Each number is 128 + 24 x the weight over its row's rms, rounded and kept within 0 to 255. Layers, rows and columns count from 0. The size above them is the row's rms in percent of the matrix's.

# layer 9 attention query, 160x160, rms 0.0533, rows 41-83, columns 0-159
size [107  84 119  97 100  99 104  72  94 103  91  93  92 110 108  99 104 106  83 100 100  92 103  80 101 109 109 108 114 122 107 102  91  85 107  77 103  94  93  78 102 104  97]
[[144 126 111 127 122 141 117 145 118 111 116 160 113 120 138 174 110 126 110 100 119 123 126 125 142  99  98 137 106 113 109  84 120 142 104  72 127 151 111  92 134 134  80 161 135  86 136 107 125 139 121 154 122 143 127 162 126 165  95 146 116  99 186 134 135 164 127 155 162 132 100 177 123 109 172 135 114  99  94 151 101 140 144 123 135 137 159 136 114 127 164 127 125 113  75 165 131  89  96 150 126 115 144 122 127 146 133 143 156 128 131 141 126 135 103 144 136 106 155 154  97 148 139 162 129 110 106 128 132 141  91 144 118 137 149 192 127 152  80  76  93 125 114 154 140 180 110 164 124 117 122  96 139 151  50 141 116 150 152 132]
 [133 160 124 110 183 170 147 168 140 110 137 142 114 139  95 106 135 138 142  83 102 143 133 156  94 110 156 144  94 168 133 134 110  99 145 166 125  96  93 110 179  95 120  95 141 136 132 130  94 107 128 119 171 137 157  99 154 137 132 106 113 115 115 108 113 118 130 137 134 131 172  85  97  62 141 159 129 109 131 127 109 112 126  96 103 126  99 121 172  92  97 150 140 176 136 118 148 137 162 106 122 107 125 132 129 131 155 101 132 138 122 124 116 138  90 137 102  90 156 118 155 111 113  93 124  82 130 126 110 129 143 141 137 104 108  71 156 139 173 126 152 146 154 162 132  81 146 156 110 138 114 113 126 150 148 121 125 104 117 175]
 [ 92 149 118 156 167 112  77 106 140 115 155 112 140 147 106 128 107 152 109 153 154 141 165 145 160 135 170 135 137 121 112 126 148 140 135 130 134 113 118 122 146  99 124 132 128 101 143  86 136 127 141  62 133 155 160 176 124 120  78 125 133  68  90 137 130 107 113 128 130 179  88 126 119 123 166 164 166 164 119 148  84 142 105 123 117 140 131 137 128 127 127 126 140 129 155 105 114 152 164 149 112 106  76 103 130  87 130  69 100 111 100 134 120 149  73 153 124 111 119 139 121 147 131 122 160 105 155 146 107 149 146 138 111 125 130  97 156 151 156 135 157 124 123 116 107 106 136 161 126  92  92 131 136 148  77 137  88 125  94 117]
 [115 147 189  88 128 139 113 151 170 131 117 115 134 118 128 128 118 131 147 125 101 142 139 126  94 110 166 161 121 133 131 103 162 120 148 137 133  84 107 154 144 207 183 122  97  92 117 148 121 181 161 161 113 133 146 133 116 147 148 132 120 115 157 130 132 158 130 104  93  86 120  87 131 134 151 125 138 137  95 137 132 162  95 110 133  73 145 117 159  95 126 146 170 122 127 115 131 164 122 104  97 138 124 163 139  65  93 134 121 140 105 110 120 112 139 155  91 151 159 160 135 148 112  94 122 109  82 148 164 163 149  88 153 124 130 129 122 120 114 178 106 138 118 134 121 110 139 144 140 120 129 165 158 134 107 119 143 110 121 141]
 [121 142  98 130 136  84  88  83 107 122 141 117 131 154 115 114 149 122 115 134 150  91 143 120 120 126 157 146 100 142 119 179 143 110 110 133  79 131 113 137 136 116 119 144 150 107 184 160 112 120 151 130 111 140 161 167 161 128 101 123 114 121 137 166 158 151 141 150 136 134  86 166 144 138 128 115 128 134 146 120 105 179 101 121 109 135 159 137 116 136 155 152 129 149 151 114 127 144 130 145 124 133 171 118 142 157 132 102 103 146 136 119 116 114 147 131 153 168 151 111  88 123 149 202 148 123 116 151 126 127 155 166 136 101  92  99 173 129 204 144 135 127 147  70 105 116 146 113 138 125 102 192 111 163 139 138 141 138 112 166]
 [135 102 129 110  64 138 127 127 141 124 118 125 122 114  98 115 119 144 117 123 122 108  60 157 124 153  75 146 115 164 117 116 143 138 130 167  94 119 122 130 108 152 161 119 154 106 112 111  85 143 101  79  96 132 116 134 119  93  73 121 177 152 130 121 108  82 161 134 142 122 143 177 147 140 127 121 117  95 154 143 141 106 129  96 173 129 145 109 140 154  86 103 120 118 126 157 129 124 110 156 152 107 106 161 146 120 142 128 107 155 118  91 123 139 128 151 149 112 149 120 118 194 106 103 155 152 135 160 136 129 126 128 124  87 115 114 120 176 119  91 147 158 100 160 153 145 145 125 118 100 121 111 109 122 108 107 177 164 144  91]
 [137  86 171 154 148 143 108 174 119 143 168 113 158 134 121 130 140 119 128 161 164 158 146  90 135 148 118 141 103  66 170  94 175 150 140 104 141 108 129 163 113 114 139 139 131 149 127 132 144 103 102 114 141  96 101  92  99 135 148 131 134 140 152 128 109 119 110 118 117 100  89 103 126 120 139 111 140  98 122 114 167 105 109 108 145 152 128 127 180 111 112 124 111  88 152 121 154 105  97 107 135 157 173 138 123 139 141 108 115 166  71 146 154 120 107 126 132 150 145  88 119 104 140  74 157 135 156 123 120 126 135 142 138 136 127 139 105 113 129 136 150 134 103 151 153 129 108 120  93 106 114  91 106 164 211 124 134  76 138 142]
 [101  95 142 126 163 104 124 150 159 110 126 101 108 126 114 113 110 140 104 147  82 135 187 105 114 144 148 128 150 152 146 134 158 143 137 149 162  73  87 122 113 119 144 175 139 155 158 109 111  83 116 174 168 133 115 140  93  94 145 101 142  99 133 123 161 103 157 117  97 113 104  90 118 152 144 133 158 161 125 132  86 153 142 164 155 132  97 124 143  75 111  95 147 132 133 131 164 144 114 103 114 101 121 134 160 128 102 122 129 142 108 146 128 154 102 141  98 124 132 127 107 121 115 106 139  90 160 133 100 162 103 144 147 129 131  98 129 135 111 115 154 118 104  62 127 124 153 125 120 119  73 129 114 148  91 162 102 112  94 156]
 [166 133 121 101 113 101 168 163  85 146 135 140 129 147 141 138 148 113 130 129 129  95 111 112 135 148  92 117 167 103 111 125 130  97 154 124 171 129 132 135 123 114 102 123 114 132 114 125 148 162 111 117 105 119 147 119 134 130 122 144  81 147  90  94 133 194 142 140 155 151 175 134 160 138 110 152 122  88 154 103 117 150 137  98 170 178 141 138 118 146 142 135 127 117 114 116 107 127 104 149 122 154  97 130 133 168 127 176 102 149 141 141 148 125 181 159 140  97 163 112 142 135 101 150 126 131 151 132 168 100 134  92 122 142 149 148 119 143 143 104 115 177 166 156 143 187 123 111  96 132 167 134 133  86 140 122 135 173 189 130]
 [157 109 161 112 106 108 166 172 126 126 113 105 127 129 117  99  94 137 131 109 133 162  48 163 140 103 121 113 140 137  91 130 105 168 104  82 105 129 150 112 116 162 135 157 112 111 129  88 156 128 129 100  96 111 105 133 141 154 168 128 127 194 165 140 168 136 122 134 122 102 144 145 112 126 116 142  96  90 136  87 158 134 101 104 153 199 109 118 162 114 133 122 144 136  85 124 133 133 141 113 146 162 137 120 155  87 157 141 141 107 157 109 141  84 106 154 144 108 150 112 125 126 110 131 119 114 124 138 148  86 102 122 133 132 163 150 130 118 125 128 130 112 151 122 162 181 110  97 117 151 122 135 105 147 122 101 156 136 157  95]
 [120 110 151 111 163 134 138 159  93  78 135 132  99 128 133 158 111 149 150  80 132 110 142 111 146 104 147 123 142 144 109 149 160 112 135 137 145 157 101 160  77 104 112 132 117 113 121 135 155 136 114 126 155 140 119  88  89 112 158  96 146 121 122 104 128 138 122 171  95 138 136 140 168 125 121  88  78 116 122  80 145 131 150 107 142 153 124 149 152 108 102 127  98  87  88 145 114 133 121 102 145 157 126 162 127 168 141 174 115 116 138  88 149 132 132 149 142  77 142 121 115 127 129 162 126 115 132 111 163 124  88 111 120 159 101 192 150 129 120 164  95 122  78 163 137 148 107 124 136 112 146 109  80 110  94 128 165 143 169 113]
 [102 101 165 166 183 122 108 137 107 146 164 120 156 123 127 131 117 134 124 115 106 185 115 106 111 150 189 172 154 100  91 125 127 138 121 150 127 142 105 130  86  88 142 119 107  74 136  93 135 136 149 163 152  94 153 133 104  98 139 135 117  97 149 115 107 166 162 129 113 164 113 129 142 198 108  83 120 143 122 137 139 133 133 134 136  82 130 150 122 150 137 136 136 125 150 170 137 132 105  90 122  76  96 138 109 131 119 147 164 142 145 108 143 115 126 141 122 107 137 144 124 131 121 153 173 181 121 133 108 174  85 130 117 147 106 133 126  77  97 143 121 147 145 117 142 123 138 108 142 112 129  94  90 124 136 118 110 162 150 120]
 [122 168 140 112 125 154 166 109 124 103  77 146 149 118 159 113 124 143 160 123 145 171 101 106 144 119 115 134 124  88 161 131 102 152 114 136 126 145 149 122 123 170 113 130 121 108 121 100 111 141 135 139 130 112  94 101 160 174 106 101 138 140  75 118 138 147 106 132 138 121 124 143 153 120 127 172 116 148 106  97 144 159 117 141 110 142 114 125 159 146 133 131 137 175 134 106 104 115 135 144 114 114  92 160 125 140 149 113 157 136 171 117 134 140 114 148 153 153 122 123 186  94 141 135 102 117 146 125 170  77 130 115 118  81 149 117 138 143 164 127 104 124 190 138 154 112 139 133 138  80 167 102 112 129  83 151  77 191 139 174]
 [153 130 138 122 133 166 121 153 169 111 156  79 104 134 161 143 120 156 142 144 112 115 101 128 139 107 148 115 118 144 126 128 121 122 108 179 119  65 112 107 121 144 137  89 145 143  81 114  74  94 139 102 130 158 124 109 119 171 148 172 118 122 141 132 113 102 162 113 128  85 113 119 173 157 127 148  68 128 167 101 149 106 146 109 129  93 119 139 162 131 113 129 147 126  80 129 140 177 125 100  79 155 129 140 152 130 139 124 131 128 190 122 124  94 125 124 151 125 172 150 175 104 149 140 158 142  98 126 129 105 142 116 102 137 129  82 146 153 135 147 135  97 132 115 147 131 138 119 137 124 177 103 146 104 102 134 105 150 127 158]
 [130 138  67 122 170 123 146  84 141 112 130 112 160 105 125  89 152 143 112 127 137 142 136 156 114 159 102 132 143 132 121 158 106 165 134 158 125 148 133 116 171 100 123 135 135 144 133 135 105 147 117  95  91 103 131 178 139 191 134 171 127 160  83 179 107 104 125 125 109 154 179 110 132 150 152 117 117 125 125 119 155 145 133 141 124 176  81 114 135  89 119 162 119 152 113 105 113 152 180 138 111 140 162 128 137 112  98  92 150 139 136  94 130 140 148 197 153 146 123 121 149 122 121 171  89 157 170 132 122 124 136 104 115 119 121 128 139 158 115 106 121 134 149 102 137 126 127 119  87 172 118 152 103 158 148 128 146 112 111 153]
 [136  61 133 115 124 141 159 109  92 160 133 141 135 199 122 164 174 108 107 160 121 116  98 132 124  93 133 132  98 131 114 105 125 150 102 105 138 144 104 124 117 149 130 146 129 111 123  76 164 167 106 104 173 113 130 147 149 126 130 142 119 134 157 112 135 150  74 125 119 125 102 132 116 104 140 125 141 126 100  91 148 139 123 130 117 126 128 120 143 136 114 112 143 124 125 158 125 161 128 161 116 167 120 134 104  89 173 116  84 138 172 149 105 121 158  79 164 102 163 127 104 116 121 131 155  99 152  84 135 117 102 142  90 147 150 176  99 153 107 170 118 119 123 118 147 141 147 124 120 124 138 101 140 135 111  84 169 152 144  72]
 [105 104 117 145 104 154 100 142 130 119 100 132 134 134 123 143  94 157 140 145 113 120 132 108 108 107 113 144 124 154 105 135 110  92  88 128  73  70 120 136 107 135  61 121  97 131 121 150 135 138 124 165 133 119 128 163 189 137 123 129  92 159  96  98 140 142  99 123  68 115 126 110 138 139 166 144 107  96 114 139 137 168 117 114 120 147 132 132 151 149  88 134 141 129 144 124 155 171 104  97 140 147 111 104 104 139  83 142 157 106 141  75 139 152  87 136 142 155  86 148 159 128 172 125 122 137 127 160 116 108  94 110  97 150  94 147 120 116 105 117  88 117 155  99 108 145 119 104 137 115 129 143 171 148 144 186 128 134 144 148]
 [119 101 126 156 121 110 138 120  96 137 107 138 130 124 142 137 117 126 170 156 111  88  71 106 149 141 132 143 134 128 126 157 102 186 157 145 117 149 159 142 106 129 100 104 111 181 100 123 163 156 123 151 104 129 112  93 122 147 132 139 132 111  96 125 145 168 155 142 139 122 120 153 148  79 125 138 116  93 125  65 123 163 170 143 118 115 132 118 175 108  97 125 133 104 135 134 156 137 129 120 173 159 150 127 147 125 154 150 116  82  81  82 160  98  87  85 152 116 155 119 117 128 163 118 158 102 173 123 127 105 137 125 113 175 105 121  80 123 122 141 125 126 134 147 133 132 141 100 114 134 120 145 130  91 127 168  78 153 138 112]
 [121 150 131 138 153 109  94 121 151 111 171  55 139 120 103 106 123 139  80 172 211 100  91 147 105 126 155 108 130 128 133 119 162 102 115 138 119 122 152 152 115 128 158 117 149 113 138 133 122 134  79 108 127 146 118 125 130 111  86 139 112 104  79 111 134  59  91 140 122 117 135 119 108 148 112  94 129 163 100 141 155 136  97 146  96 118 115 147 130 107 117 145 114 139 178  84 128 148 144 128  91 119 130 136 127 132 115  92 142 159 135 132 160 139 171 173 150 135 108 153 135 125 131 131 101  93 170 107 109 126 109 107 109 121 119 130 131 134 108 122 143 109 152 110 141 160 117 137 137 121 111 167 151 131 152 117 153  69  97 102]
 [149 130 149 101 113 171  86 164 149 120 146 141 137 106 107 129 138 135 120 128 111  95 128 164  89 153 166 145  66 149 147  85 150 123 108 122 110 115 145 121 132 116 158 152 126  86 120 123 112 110 127 167 142 125 143 106 110 125 164 147 120 115 184 103  95  97  92  96 114 135 109 105 148 103 117 114 107 137 125 158 125 113 140 140 139 129 160 102 156 114  90 139 169 141 100 191 170 156 121 161 129 159 153 110 127 153 169 154  85 145 146 153 150 154 126 161 148 139  91  80 152 166 122 105 158 114  86 116 149 121 134 130 147 131 143 113 109 160 130 120 104 141  89 126 102 140 130  97 115 107 106 133 170 162 106 131 154 118 128 140]
 [102 152 125 105 116 129 159 144 165 179 124 128 163 149 167  98 157 124 131 121 105 136 136 143 131 165 115 108 159 113 197 124 123 102 156 141 202 141 145  76 123  89 119 135 170 158 133 115 156  87 131 132 122 112 124 114 120  99 135 175 115 126 158 135 150 119 174 102  79  96 124 129 128 144  85 113 104 128 178 115 110 131 120  91 109 130 107 103 148 155  70 128 171 147 123 163 146 138 100 123 135 118 140 114 127 126 109 140 117 126 165 151 101 145 116  88 127 150 106 101 122 179 101 115 125 147 124 117 125 122 103 101 122 140 152 133 127  92 144 153 128 124 123  98 144 115  92 106 126 164 122 110 140 147 181 129 114 130 138 121]
 [105 100 150 121 140 139 187 138 160 120 139 117 174 172 123 141 143 126 140 135 116 132 123 121 108  98 152 107 180 136 177 103 115 120  95 134 103 110 135 132 100 161 127 145 157 133  77 161 104 122 151 145 160 122 125 101 120 170 145 134 120 141 131 125  72 104 137 104 108 143 160  79  83  95 108 133 114  74 153 132 124 146 100 165 139 120 154 165 134 117 122 119 168 126 145 176 100 137 127 116 142 132 114 156 118 124 141 109 137 112 140 135  93 132 127 101 144 129 137 114 190 108 114 108 121  96 141 101 125  94 129 139 136 122  99 134 124 102 103 113 138  83 172 123 159  79  92 123 116 142 135 131 162  70 169 134 149 127 136 128]
 [133 134 115 127 145 144 102 124 116 101 133 110 163 144 103 151 115 135 135 138 119 108 102 127 202 142 114 119 108 143 179 141 135  57 149  99  93 150  82  72 112 157 177 134 138 117 151 122 104  86 127 159 153 139 160 180 188 133 110 154 114  97 128  99 152  90 137 113 102 157 122 110 144 116 129 135 126  66 120 129 135 146 124 116 120 121 145 115 141 152 124 152 110 177 107 127 145 103 147 150 153 115  92 132 132 111 120 120 148 145 129 163 160 125 135 121 145 124 111 127 126 134 128 168 122 115 129 184  87 164  89 134 148 144 129 131 131 150 170 110 114 151  90 123 122  86 125 120 163 130 119 126 157 158 132 138 147  99 110 149]
 [140  90  98 141 157 123 151 154 165 168 135 152  91 127 162 146 117 157 115 116 107 154 103  68 105 141 131 130 110 128 174  97 176 113 146 110 150 143 131 134 116 104 133 110  88 102 112 108 130 119 127 119 124 136 161 120  92  96 143 113 155 134 115  98 147 127 169 121 148 134 101 150 115 121 101 108 180 109 143 147 113 133 189 140 106 118 142  97 141 112 123 151 127 124  99 136  79 138 123  82 123 143 127 135 139 158 100 141 129 113 147 153 150 143  98 157  86  93  87 162  86 144 125 141 123 172 128 112 132 138 124 167 121 165 118 123 125 142 142 118 119 118 111 112 103 118 121  75  82 137 172 146 147 156 174 115 108 156  91 146]
 [140 167 107 112 141 139 146 115 169 111 159 117 130  85  64 184 135 147 100 164 118 145 164 142 128 145  99 158 120 170 141 163  90 141 151 151  84  99  99  81 105 133  92 132 131  90 143 123 133 129 146 159 118 131 129 116 152 125 133 139 143 143  96 105 160 106  73 147 113 147 147 117 112 113  94 130 140 123 107 121 142 120 163 131 118 126 136 135 119  92 133 160 136 142 131 143 135 118 121 177 135 144 119 128 130  99 119 117  45 129 145  93 120 110 166 128 139 119 105 103 156 160 103 152 128 114 125 115 127 157 137  88 130 133 114 136 132 143  83 153 135 107 172 159 138 147 130 180 106 110 118  90 150 134  93 101 112 146  90 128]
 [123 122 103 155 110 132 185 139 150 141 143 140 150  87 162 140 117 115 131 160 102 109 136 101 132  81 148 111 128 156 146 150 140 159  80 137 109 114 122 132  83 154 121  94 110 128 137 136 166 136  86 171 156 135 105 140 127 168 125 110 168  98 109 122 130  90 103 154 125 104 124 126 164 108 129  71 136 181  86  72 129 187 155 151 131 124 139 149 112 125 153 147 116 126 136 113 138 113 110 119 134 165 130 130 125 126 153 154  86 146 156 128 109 125 129 140 146 107 120 156 137 124 123 164 134  99 171 117 110 111 113 146  75 129 127 140 102  96  82 141 125 102 159 134 126 106 122 186 104 112 111 149 112 140  83 104 109 128 108 118]
 [ 79 141 140 110 129 129  97 119 111 139 128 109  93 115 132 165 105 147 100 114 208 127 165 165 132 141 109  95 140 127 104 126 123 172 122 160 126 170 109 149 142 134 136 139 103 177 131 158 154 153 130 165 131 133 160 142 173 119 143  91 140 100 126 165 146  93 136 114 114 114 137 113 168 145 159 108 142 115 109 115 123 109 139 117  93 159  95 142  98 106 124 130 107 123 174 117 143 147 156 172  92 108 117 130 166 141 131 121 117 149 131 114 166 121 141 133  82 150  97 146 108 116 116 130  87 122 124 127  94 148  82 122 148 143 141  88 103 132 136 148 128 127 129 110 115 117 154  93 126  84  85 120 101 106 155 118  78 102 108  88]
 [ 91 150 126 145 111 120  94 149 111 107 138 147 150 153 104 151  97 125 173 103  97 145 124 107 137 108 111 107 126 126 128 104 126 150  82 109 164 169 107 145 137  90 156 121 118 125 114 128 129  95 144  87 122  70 139  99 114 127 115 128 114  98 126 166  77 129 114 112 112 127 174 103 153 154 156 129 126 128 138 141 149 118  61 129 143 110 101 134 130 161 127 129 112 134 159  91 141 129 132 170 122 146 136 109 102 150 109  84 117 126 122 139 122 152 175 154 104 152 112 162 176 157  67 111 132 140  85 144 114 112 115 106 105 107 116  67 130 106 113 123 153 142 119 119 114 112 152 134 112 121  91 151 126 115 156 102 112 107 190 140]
 [105 131 112 139  87 128 154 124 163 132 110 208 145 142 180 136 109 143 143 125 125 152 115 113 148 112 127  93  99 143 122 132 111 142 108 132 102 116 108 165  89 145 135 119 134 121 118 130 165 181 132 141 122 123 163 112 106 153 132 168 163 119 151 118 163 123 182 144 153 117  82 129 119 161 147 130 110 123 117 121 135 146 169 135  94  93 162 115 132 116 125 153 145 102 126 162 145 153 143  93  94 165 138 133 197 156 138 165 111 116 138 169 121 139  95 117 137 169 157  96 124 112 154 151 150 143 126 120 150 151 133 114 111 142 123 154 122 166  99 115 128 125 105 128 139 114 150 110 141  61 166 112 135 145  86 123 161 140 129  99]
 [118 110  91 144 133 165 160  92 138 113 108 151 125 157 122 106 131 141  99 139 142 125 154 134 139  72 185 125 144 109 115 118 136  89 102 150 110 166 110 161 146 133 140  82 153 116 127 143 126 147  76 130  98 128 165 132 113 162 117 136 107 137 120 153 106 131 120 149 125 153 138 145 148 127  89  90 142 145 154 135 139 134 130  99 111  65 140 172 151 122 144 174 125 118 102 141 146 102  97 147  95 115  91 124 149 144 157 103 151 133 144 149 119 156 148 102 126 134 122 173  81 184 158 116 103 113  92 137 109 126 173 110 146 114 135  77  96 126 144 145  99 102 126 120 118 128 124 183 111 105 119 169 103 129 104 124  94 130 151 121]
 [119 144 185 123  99 181  96 148 121 143 113 170 136  88 142 140 121  91 161 144 105 107 133  92 114 160 167 119 126 144 182 127 136 139  96 125 137 137 131 105 112 118  84 125 115 122 141  77 121 140 120 133 145 140 152 150 148 128 122 148 139 125 150 103 102 137 146 108 170  91 117 178 128 113 157 108 150 130 111 119  99 124 157 138 107 126 145 137  96 147 105 116 150  91 116 174 127 162 152 137  99 127 170 113 152 130 110 163 132 113 110 139 126 134 100 146  90  72 146  95 123  72 136 142 132 134 135 117 186 139 139 118 140 147 128 139 139 153  65 147 156 130 107 101 116 112 146 120 146 187 153 107 128 116 103 139 165 154 108 110]
 [125 142 159 168 167 122 145 141 106 173 118 123 118 167 133 115 112 106 149 134 163  91 121 162  97 154 162 142 103 126 133 137  97 141 100 124 104 103  89 137 117 123 113 125 139 134 142 121 127  92 146  87 152 124  84 107 152 113 145 106 153 145  74 177 126 130  92 137 166 110  97 124 115 144 145 142 153 135 115 151  73 105 135 101 126 103 166 125 129 128 146 152 110 174 117 121 135  86 134 110 104  84 149 110 103 153 134 134 123  91  68 149 107 136 125  97 134 127 134 144 147  80 110  93 140 125 112 109 110 193 113 130 111 173 140 154 125 126 128  96 137 111 102 147 179 110 118 159 126 122 162  85 117 133 126 155 110 144 128 147]
 [124 121 128 133 145 121 106 123  91 121  71 118  99 117 123 108 121 142 120 152 138 120 117  91  98 175 145 118 138  94 121 140 128 148 120 106 137 152 139 129 113 129  91 100 106  67  88  97 156 138 152 111 141  93 139 154 116 128 142 139 112 143  89  83 149 140 168 154 171 131 114 133 134  73 119 119  87 150 144 103 117 121 122 113 191 110 123 168 150 153 131 128 119 137  83 134 125 138 133 126 113 154 124 143 125 156 109 154 152 118 134 125 148  86 105 153 169  80 168  93 126 130 153 192 175 132 130 129 165 147 135 130  83  99 126 149 157 151  99 110 135 175  98 118 121 148 125 127 142 155 153 113 135 121 146  85 124 157 114 138]
 [110 107 106  85 115 145 134 131 165 100  99 143 119 114 112 127 166 110 142 170 161 156 113 105 124 161 170 126  97 108 124 118 127 106 152 133 106 103 142 149 125 146 150 150 121 148  72 126 125 113 133 150 126  92 146  93 114 111  88 109 124 166 116 137  66  95 170 166 104 108 120 136 103 167 156 151  99 160 114 121 150  87 105 133 117 131  99 133 170 117 108 130 133 104 141 150 121 136 151  72 129  85  79 100 134 109 104  96 149 114 127 140 126  94 108 137 156 116 125 126 153 137 118 102  90  77 122 126 120 128 128  92 127  73  82  80 128 131 128 108 132 141 135 124 103 128 137 148  96 119 128 151 108 116 103  98 121 109 174 140]
 [ 83 124 110 113 140 126 107 102 149 137 135 107 142 141 134  85  73 135 121 133 166 137 139 153 110 110 149 118 135 128 101 108  92 132  88 114  93 134 119 138 145 144 131 144 109  99 140 132 119 105 157  65 101 112 141 130 125 131 100 114 172 111  77 187 157  75 130 135 100 161 121  97 141 154 131 157 132 137 109 143 114 143  95 166 146 100 118 150 114 120 164 156 128 124 154 149  97 149 112 154 157 140  89 114 143 103 109  84 135 133  94 146 107 130 115 140 134 173 107 126 170 132 127  72 105  65 129 139  84 137 127 120 101 140 121  68 145 145 155 145 127  95 128 127 137  94 108 153 123 131  90 101 136 105 117 113 136 108 127 133]
 [110 132 127 117 118  84  91 119 139 124 134  99 154 118 117  92 151 136 126 149 106  75 107 147 124 128 131 158 153 145 107 122 124 168 143 130  80 126 124 157 118  93 121 157 157  98 138 103 117 129 152 119 137 124 151 192 123 130 123 105  81 116 129 138  89  55  94 105 134 179 148 155 131 157 113 121 123 153  93 136 111 131 145 165 103 143 113  67 108 121  83 165 164 148 169 133 102 114 150 118 127 139 125 107 138  86 149  82 100 152 137 169  94 152 135 106 134 153 116 137 107 125 153 113 125 156 117 104 132 108 168 131 150 151 107 130 109 118 115 129 134 177 126 134 158 166 116 114 100 133 138 141 131 149 134  73 118 104 118 118]
 [115 111 118 148 137 100  88 149 150 102 165  79 114 177 113 137 110 103 118 111 112 154 153 142 103 138 157 120 122  87 138 119 122  94 127 112 158 116  95 119 155 114 138 174 159 140 131 125 113 136 117 151 126 159 101 133 120 162 159 139 129 118 108 143 130 154 121 134 104 148 116 126 119 158 153 142 147 121 114 171 105 156 127  91 120  70 124 147 145 122 101 160 112 133 135 135 143 135 127 114 154  92 116 140 108  89  90 141 164 190 163 138  95 128 139 126 116 155  82 128 109 134 119 105 101 135 121 162  96 166 140 155 179 131 154  82 153 149 121 157  86 140 132 138 104 116 173 131 140 128 139 171 103  99 117 181  86 163 113 136]
 [121  87  99 127 123 149 177 117 157 118 163 182  90 112 125 131 147 131 140 106 126 101 144 112 143 133 141 171 106 130 124 139 139 137 107 158 111 113 115 110 117 142  95 122 136 103 112 112 145 148 139 118 133 132 135 116 132 106 131 127  38 117 153 160 126 111 153 148 132 101 171 110 129 146  97 135 118 142 130 141 136 145 154  81 158 140 185 106 140 119 139 117 140 132 142 155 159 100  95  70 123 118 142 138 129 161 196 112 109 154 102 175 125  99 144 125 159 101 107 158 155 157 146 138 117 145 124 112 108 109 107 122 103 201  96 144  69 159 147  94 143 146 150 145 142 142 110 148 132 107 149 125 131 123 136 152 107 127 132 115]
 [123 157 121 169  80  95 102 161 120 146 133 109 142 147 160 148 124 134 124 150 143 121 155  79 103 120 141 135 116 102  85 140 183 110 103 136 167 143 119 142 110 120 179 128  76 174 131  96 127  77 160 121 131 116 119 117 149 100 136  97 152 119 152 126 127 160 146 111 137 146 120 111 174 149 130  91 124 106 101 126 156 143 115 155 140 143 120 118 139 101  80 104 117 103 181  91 108 122 135 104 160  74 128 140 104 128 135 131 110 142 108 141 116 161 135  97  89 109 157 138 126  95 110 127 123 159 144 129  66 128  92 136 157 150 140 159  89 139 144  84 113 139 131 147 137 103 118  94 121 131 132  99 103 141 113 148 163 119 142 141]
 [129 172 177 102 150 119 127 154 141 128 128 121 156 134 175 136 108 124  66  89 171 147 145 161 144 105 116 106 137 160 138 146 129 152  99 115 128 115  75 144 108 135 116 137 149 123 133 125 122 118 140 120 147 121 102 160 115 137 170 121  99 129 115 130 150  97 182 119 128 161 130 138 178 106 102 107 119 162 110 123  96 148 160 144 119 109 148 171 128 106 121  89 139 104 173 135 160 147 147 104 122 111  85 142 129 144 153  87 138 126 151 141 167 118 164  86 133 128 109 100 111 123 163  95 130 127 109 156  97 120 100 159  95 127 112  89 127 150  88 151 159  88 111 122 110 121 117 141 153  97  91 123  86  95 135 131 119  87 130 149]
 [182 123 101 132 160 132 194 162 115 167 127 148 120 121 123 133 187 143 156  93 138  73 124  79 113 129 116 139 129 159 145 141 175 118 155 103 133 124 147 104 124 115  97 130 150 118 136 106 159  90  90 156 104 127 142 105 125 142 135 183 115 117 117  98 147 174 121 120 153 135 139 124 126 138 116 133 122 124 140 117 107 157 131 106 162 155 169 120 151 179 138 132 146 138  98 140 102 149 126 121 118 170 134 146  97 113 122 123 141 119 145 153 157 153 106 158 137  72 163 120 133 159 106 163 146 122 149 140 169  75 160 123 110 157 132 114 160 108 147 117 138 152 100 119 120 152 107 117  90 155 145 153 141 147 161 134 139 124 143 169]
 [138  78 112 104 152 127 183 158 124 149 119 134 116 147 114 125 159 167 160 122 122 119  76 110 147 121 136  76 114 129  91 126 188 115 162 134 100 125 146 119 173 131 134 128 107 105 141 104 113 119 119 136  92 106 141 121 148 130 151 174 143 121 141 116  94 153 131 135 136  76 141 104 135 140 111 131  87  95 131 142 151 143 129 125 150 143 169 112 163 110  80 131 163 174 101 114 106 149  93  87 138 171 122 137 128 116 118 139  90 104 155 123 142 132  95 121 158  82 143  96 130 110 131 166 130 124 116 119 126  72 126 156 117 119 170 144 120 139 151  89 107 119  99 142 133 116 129 113  54 134 140 154 149 143 132 145 119 109 147 132]
 [152 127 143 121 144 154 157 158 151 103 122 119 154 143 108 152 132 172 132 129  94 123 111 136 136 106 128  77 101 107 150 139 128 126  84 153 113 113 128 113 142 118 129  92 157 107 131 103 130 106 123 136 121 130  78 124 136 127 170 135 137 114 137  97 160 154 140 160  94  68 137 139 155 139 122  86 101 141 165 131 161 183 150 150 141 166 110 137 114  99 114 184 185  82 151 153 126 109 152 122 131 125 168 110 148 141 164 152 103 127 121 131 145 149 132 141 114 108 192 107 174 129 143 162 123  98 139 109 162  84 128 140 114 145 106 127 128 108  91  88 133  98 109 173 147 140  98 124 128 131 123  94 134 132  89 139 112 106 113 138]]